config.yaml
n_layer: 9
d_model: 384
head_dim: 64
norm_place: "pre"
positions: "rope"
tie_embeddings: false
parallel_block: false
init_std_qkv: 0.0148
init_std_o: 0.0035
optimizer: "soap_variant"
beta2: 0.95
Each number is 50 + 15 x the weight over the matrix's rms, rounded and kept within 0 to 99. Layers, rows and columns count from 0.

# k: layer 6 attention key, 256x384, rms 0.122, rows 230-242, columns 0-127
# q: layer 6 attention query, 256x384, rms 0.117, rows 231-242, columns 0-127
k230:49 48 33 40 50 71 68 76 49 46 34 33 38 44 55 31 25 26 64 44 46 66 79 51 46 60 44 63 48 66 53 55 54 57 61 41 57 55 49 45 53 47 67 47 67 48 45 42 56 63 48 57 51 51 43 48 40 65 73 36 51 67 64 73 39 57 52 45 30 60 69 45 73 78 45 44 32 54 60 31 48 41 42 59 55 44 76 60 54 40 33 58 51 53 37 32 74 42 53 43 36 36 40 80 50 60 41 42 43 23 28 54 49 36 39 53 54 76 46 65 65 47 68 26 50 57 40 42
q231:63 22 53 59 29 54 60 51 38 21 67 59 41 77 32 34 29 42 48 67 60 46 70 52 43 83 45 41 45 59 45 25 45 51 72 52 59 35 59 58 55 59 66 71 43 50 59 44 63 49 50 46 37 31 57 32 55 59 45 39 39 71 54 60 37 56 55 64 46 31 77 67 79 51 41 66 53 58 44 55 45 52 49 62 58 28 57 44 59 50 35 39 43 40 50 37 57 39 47 42 49 37 50 48 66 51 70 48 48 53 26 37 56 75 46 64 45 49 56 45 57 53 62 27 65 53 52 49
k231:56 47 45 48 38 67 57 47 54 45 42 66 42 41 44 24 44 56 43 32 63 36 56 30 44 48 36 48 41 72 55 53 40 32 23 60 40 73 43 57 63 59 21 54 42 49 59 47 55 40 44 43 49 68 37 59 51 36 61 57 56 17 36 71 63 57 34 44 43 59 40 37 44 41 36 55 61 43 30 42 26 37 58 46 41 56 51 32 30 48 51 65 56 46 53 43 46 39 42 44 39 33 41 49 64 32 28 39 31 29 54 38 33 60 33 60 63 81 41 66 32 43 56 54 36 54 40 50
q232:58 31 61 48 51 50 54 58 52 47 53 65 74 84 56 60 43 37 47 56 35 55 54 55 46 55 63 57 38 54 64 35 25 45 51 61 46 60 72 48 45 43 50 61 46 51 52 58 77 32 53 54 48 39 72 37 40 75 32 45 52 59 40 51 48 45 54 45 51 50 50 66 52 48 43 58 37 48 49 52 46 64 50 48 63 67 61 64 44 49 27 45 36 27 37 50 58 46 65 43 21 30 55 67 46 64 67 47 55 56 64 50 54 53 47 54 38 32 43 49 55 59 59 47 59 57 45 46
k232:18 45 61 75 54 45 21 43 53 35 51 48 30 54 47 48 63 24 46 63 46 60 35 75 55 52 39 40 47 43 51 70 34 57 37 50 53 30 68 39 43 39 68 57 68 31 25 59 29 49 56 54 31 38 54 65 55 24 51 39 44 47 36 09 51 28 50 46 78 40 42 42 34 42 45 48 49 47 47 48 56 51 64 17 40 73 53 45 54 75 63 55 33 55 63 50 48 55 38 35 63 55 42 58 42 88 58 60 43 62 40 58 42 66 64 41 49 49 68 34 63 67 47 50 40 56 65 20
q233:54 50 60 47 39 30 57 43 43 40 46 72 60 63 57 76 65 43 56 65 48 59 70 60 64 59 54 38 48 44 43 65 66 47 42 54 44 40 53 84 35 37 59 43 55 52 54 61 59 43 68 54 13 42 63 45 63 52 56 49 63 53 45 07 60 67 52 34 52 31 49 58 45 47 67 48 43 47 59 30 54 61 49 71 50 66 54 69 56 65 50 46 61 13 59 53 74 42 63 53 30 61 51 22 43 58 53 66 57 33 42 32 57 53 51 51 47 45 56 26 68 50 61 38 53 61 62 43
k233:57 33 38 48 51 62 52 75 45 54 71 44 36 31 49 24 58 52 42 50 48 31 45 51 62 49 45 83 56 74 53 42 65 55 43 40 41 37 55 43 64 61 40 42 19 45 57 42 51 63 57 65 72 74 37 50 66 65 61 65 46 47 47 59 55 51 39 57 35 51 67 66 69 43 46 50 66 50 60 51 66 36 51 35 42 31 61 37 40 36 54 43 38 63 30 62 59 34 56 45 59 42 43 68 53 55 46 34 35 46 35 43 41 73 46 76 52 64 44 67 49 69 41 43 49 41 20 31
q234:66 65 42 46 47 54 53 51 74 52 63 61 72 65 50 43 40 40 56 53 44 55 47 60 42 41 58 53 53 46 47 39 41 43 49 44 71 64 60 46 57 52 45 74 14 44 50 45 53 52 54 48 63 46 53 60 56 32 62 51 71 37 49 49 19 39 39 60 35 69 56 70 68 64 48 58 52 50 48 35 42 49 13 63 70 54 75 55 59 61 38 69 28 42 30 24 76 45 55 25 31 54 56 33 53 41 34 42 51 28 34 41 35 55 39 67 65 41 52 54 43 07 43 57 38 14 58 62
k234:61 61 58 55 67 44 63 61 46 43 22 47 13 50 36 38 34 70 50 57 59 48 53 48 79 73 45 22 40 51 51 69 52 45 48 47 51 47 39 35 50 64 45 49 49 51 59 42 53 41 43 45 51 61 39 44 71 55 40 72 27 74 37 20 46 60 56 64 65 62 51 49 60 25 69 47 77 45 57 61 57 38 55 33 50 44 42 47 71 47 41 45 68 54 36 50 25 77 56 43 52 46 49 64 45 60 66 42 38 62 51 49 50 75 51 60 59 53 42 64 68 69 69 31 51 57 57 44
q235:58 54 36 46 31 49 45 30 25 65 49 51 48 40 62 59 59 35 45 59 68 37 62 30 60 48 64 38 69 66 56 56 60 34 39 72 42 50 52 58 50 40 56 36 42 56 60 59 61 70 37 47 51 49 52 41 76 47 58 51 56 54 46 57 57 41 61 64 41 40 50 42 60 43 54 63 69 43 42 63 48 42 43 58 65 44 39 36 54 44 43 55 52 47 55 56 68 51 53 42 34 45 45 42 63 37 78 43 35 47 45 48 34 44 68 63 46 60 66 64 56 32 44 60 39 32 38 61
k235:60 42 66 33 42 34 35 66 40 41 32 67 56 62 52 66 53 46 52 35 35 59 35 36 37 51 48 31 51 36 56 49 44 65 60 62 68 59 51 57 51 59 54 35 45 46 38 44 56 68 57 48 22 33 48 47 39 60 43 18 52 43 59 36 57 51 61 56 47 59 61 54 42 61 55 42 55 48 62 46 71 53 60 39 52 60 66 46 71 51 59 40 39 42 52 56 39 34 33 59 54 47 57 52 20 61 58 53 65 34 53 62 83 45 44 71 95 28 39 43 42 64 41 53 54 40 47 59
q236:63 51 57 43 57 53 55 51 57 55 58 45 58 47 20 76 49 26 48 54 52 39 56 64 50 43 54 63 42 61 44 29 85 44 44 63 51 49 60 56 47 54 52 66 48 63 34 45 55 57 65 45 43 57 52 65 71 58 52 48 41 39 58 58 53 55 55 33 57 30 55 60 70 59 53 49 45 31 49 43 63 63 55 44 42 46 56 51 77 74 44 32 36 48 34 55 40 26 38 28 42 26 45 52 64 62 59 58 53 25 56 32 43 66 29 50 59 63 45 44 50 38 55 33 58 48 54 26
k236:42 46 65 64 59 40 33 59 35 38 38 65 58 55 59 56 48 56 58 69 56 62 24 40 59 59 51 49 58 50 68 57 27 50 32 64 52 46 38 43 37 44 71 45 66 40 59 44 39 29 56 45 61 29 54 63 34 37 40 41 59 49 53 36 60 67 63 44 58 59 50 56 41 51 52 44 59 58 64 51 54 56 54 52 55 47 43 59 50 48 55 41 56 35 53 72 47 51 75 48 64 26 50 36 32 70 25 55 43 74 50 54 60 46 74 56 51 31 51 41 63 71 52 48 35 29 66 74
q237:60 56 55 39 35 60 69 58 56 60 66 41 49 69 52 67 46 34 35 50 38 45 30 70 52 83 57 54 61 59 51 34 54 37 54 47 30 48 70 63 50 55 36 40 48 37 45 44 50 47 60 50 39 45 50 54 54 51 31 65 47 40 46 31 67 53 43 44 51 82 44 58 53 55 51 40 68 60 55 54 40 37 51 63 68 45 43 62 53 52 59 54 43 62 67 50 42 42 22 54 47 44 56 37 43 46 39 57 48 48 49 32 34 46 53 68 48 60 77 37 31 56 56 71 43 47 44 50
k237:48 40 54 33 38 45 29 69 69 52 41 46 55 41 18 47 57 55 47 41 42 70 47 36 66 57 50 47 18 49 47 38 48 56 60 33 65 67 49 47 65 42 70 62 54 47 38 61 20 57 34 53 37 52 54 59 52 52 66 38 55 64 50 40 52 45 39 37 49 38 45 34 41 59 51 59 34 41 56 36 54 45 37 50 49 72 40 65 43 51 70 28 58 36 38 51 64 64 70 52 48 52 49 53 48 62 45 39 40 63 42 53 47 56 52 29 38 29 51 41 55 72 31 40 59 44 63 63
q238:45 44 59 40 69 46 45 50 55 34 61 49 62 66 60 48 53 57 60 36 63 41 38 64 56 07 52 43 70 61 49 40 47 53 42 75 54 54 52 38 55 52 50 46 49 47 62 66 31 46 50 57 45 54 58 56 74 50 75 49 31 54 50 58 51 73 66 44 47 40 54 53 53 76 49 47 50 51 38 44 59 32 45 36 50 49 41 55 37 35 32 34 50 41 58 45 43 42 43 67 66 53 44 73 46 60 69 45 50 51 51 55 55 42 34 58 52 55 35 38 38 44 64 51 58 64 64 51
k238:59 55 34 44 57 69 64 53 66 50 41 43 57 54 55 43 56 47 25 56 55 45 66 35 47 59 47 48 51 33 59 37 64 34 49 41 33 59 45 56 55 49 49 50 44 58 63 25 47 46 53 47 51 40 38 43 46 43 39 82 46 64 46 50 70 30 22 51 52 35 48 61 53 46 78 55 60 55 49 37 14 37 44 52 57 72 67 58 54 58 48 63 45 42 46 40 55 52 37 35 46 29 35 53 48 41 51 39 57 41 34 52 42 64 60 35 31 48 58 50 40 52 30 55 25 54 61 64
q239:71 32 40 49 42 72 46 59 42 68 47 41 50 58 59 36 42 56 36 63 49 46 53 56 58 64 65 45 48 46 67 60 46 50 54 61 40 55 55 47 44 52 61 57 58 39 40 49 61 51 55 49 54 53 51 33 42 55 54 52 75 36 33 65 51 57 45 35 41 62 49 35 66 52 27 59 62 47 61 52 46 26 39 68 84 57 64 51 50 47 46 56 61 65 52 42 57 43 48 50 22 46 38 45 53 51 70 54 64 47 56 46 38 45 52 49 30 67 51 49 62 59 43 52 38 48 76 28
k239:61 50 73 66 68 39 49 57 52 53 65 50 85 65 49 55 55 43 42 22 38 57 62 58 48 45 65 46 64 57 28 49 53 63 47 54 30 45 58 52 55 52 54 60 47 47 44 65 41 37 45 60 46 52 52 62 57 49 44 48 46 68 51 52 62 77 28 42 56 58 59 63 47 31 47 53 63 55 59 48 52 68 60 46 44 47 54 28 60 40 58 52 65 58 41 46 38 49 21 66 72 49 57 48 52 40 55 55 51 43 31 47 49 33 53 33 53 54 37 61 49 51 70 43 55 50 22 62
q240:61 33 25 39 68 65 53 33 56 36 65 47 47 60 43 43 72 62 36 65 63 58 56 73 63 41 50 52 52 56 51 36 60 37 52 38 42 55 68 62 63 44 42 47 48 50 63 40 54 48 46 52 64 44 50 56 50 70 39 55 59 31 61 61 45 60 43 60 55 58 59 62 41 58 50 46 37 25 49 63 38 46 54 44 52 29 53 57 56 61 33 42 48 49 83 35 48 44 35 41 62 40 50 47 50 55 46 44 54 48 44 55 65 54 48 56 55 52 40 61 38 31 46 59 20 53 46 46
k240:45 54 55 50 27 27 55 74 79 62 39 43 52 35 21 52 47 26 48 44 40 52 31 58 60 50 49 78 57 54 47 65 45 56 44 44 58 46 43 42 50 57 56 54 61 61 48 61 67 55 55 61 53 29 64 45 55 53 50 57 49 81 51 41 47 56 48 39 37 47 36 72 57 49 49 48 53 45 36 58 55 54 50 67 46 59 56 49 52 70 45 45 31 52 37 56 66 62 62 53 59 39 54 46 56 49 65 56 31 33 55 53 52 30 44 38 53 60 59 41 44 53 66 34 64 73 55 49
q241:49 47 56 55 46 41 42 53 46 34 50 73 18 31 40 49 61 65 34 70 58 36 74 44 58 76 40 66 46 54 29 47 54 48 40 45 64 62 61 63 24 51 49 36 53 40 52 41 54 59 54 42 42 50 50 35 51 47 79 59 64 58 52 67 58 46 52 59 41 54 29 71 56 60 42 43 38 64 52 61 46 39 48 49 44 51 41 60 51 41 60 59 57 45 33 57 55 60 55 44 47 58 62 52 60 41 43 31 61 43 41 45 65 48 55 53 57 55 40 57 41 39 47 64 45 38 70 25
k241:51 55 61 64 63 57 43 46 49 51 28 47 75 52 57 50 31 51 50 61 36 49 32 53 53 46 55 42 56 18 51 79 49 51 50 58 37 54 69 59 51 30 45 59 56 37 54 58 35 50 55 61 40 53 71 70 25 56 46 08 47 44 47 36 52 43 64 64 68 66 61 63 18 50 33 42 64 42 53 43 51 61 61 63 45 23 45 41 47 53 47 30 59 52 63 65 56 50 49 45 42 63 56 42 44 43 66 76 57 61 56 29 59 64 51 48 39 41 73 35 54 65 54 42 42 61 44 62
q242:48 72 63 51 70 63 46 52 45 47 45 67 42 56 68 42 45 18 65 62 54 26 46 46 49 47 51 32 25 56 53 53 36 47 68 33 41 37 41 37 62 43 62 68 68 63 53 40 68 40 50 61 48 53 55 42 38 54 83 46 60 47 49 41 53 59 47 50 55 60 10 50 84 70 53 66 30 42 47 43 52 58 62 42 80 49 56 29 42 74 45 59 63 31 46 42 51 38 51 76 82 46 43 34 34 73 52 41 51 48 44 48 68 62 57 47 67 51 52 60 51 36 66 33 35 38 67 56
k242:46 48 69 46 65 41 51 44 55 55 54 35 66 72 31 49 41 72 48 56 65 33 42 42 32 51 58 46 53 29 36 35 54 53 40 78 45 61 52 48 51 72 42 46 32 46 31 48 44 23 59 27 58 50 48 45 67 45 58 62 37 44 65 64 42 56 58 37 54 50 41 56 43 44 32 46 52 60 48 45 58 41 23 46 37 49 40 47 58 30 58 32 28 32 32 53 59 52 51 33 23 72 33 75 35 63 45 46 55 42 50 52 54 63 42 40 48 20 63 36 60 52 44 65 70 51 60 47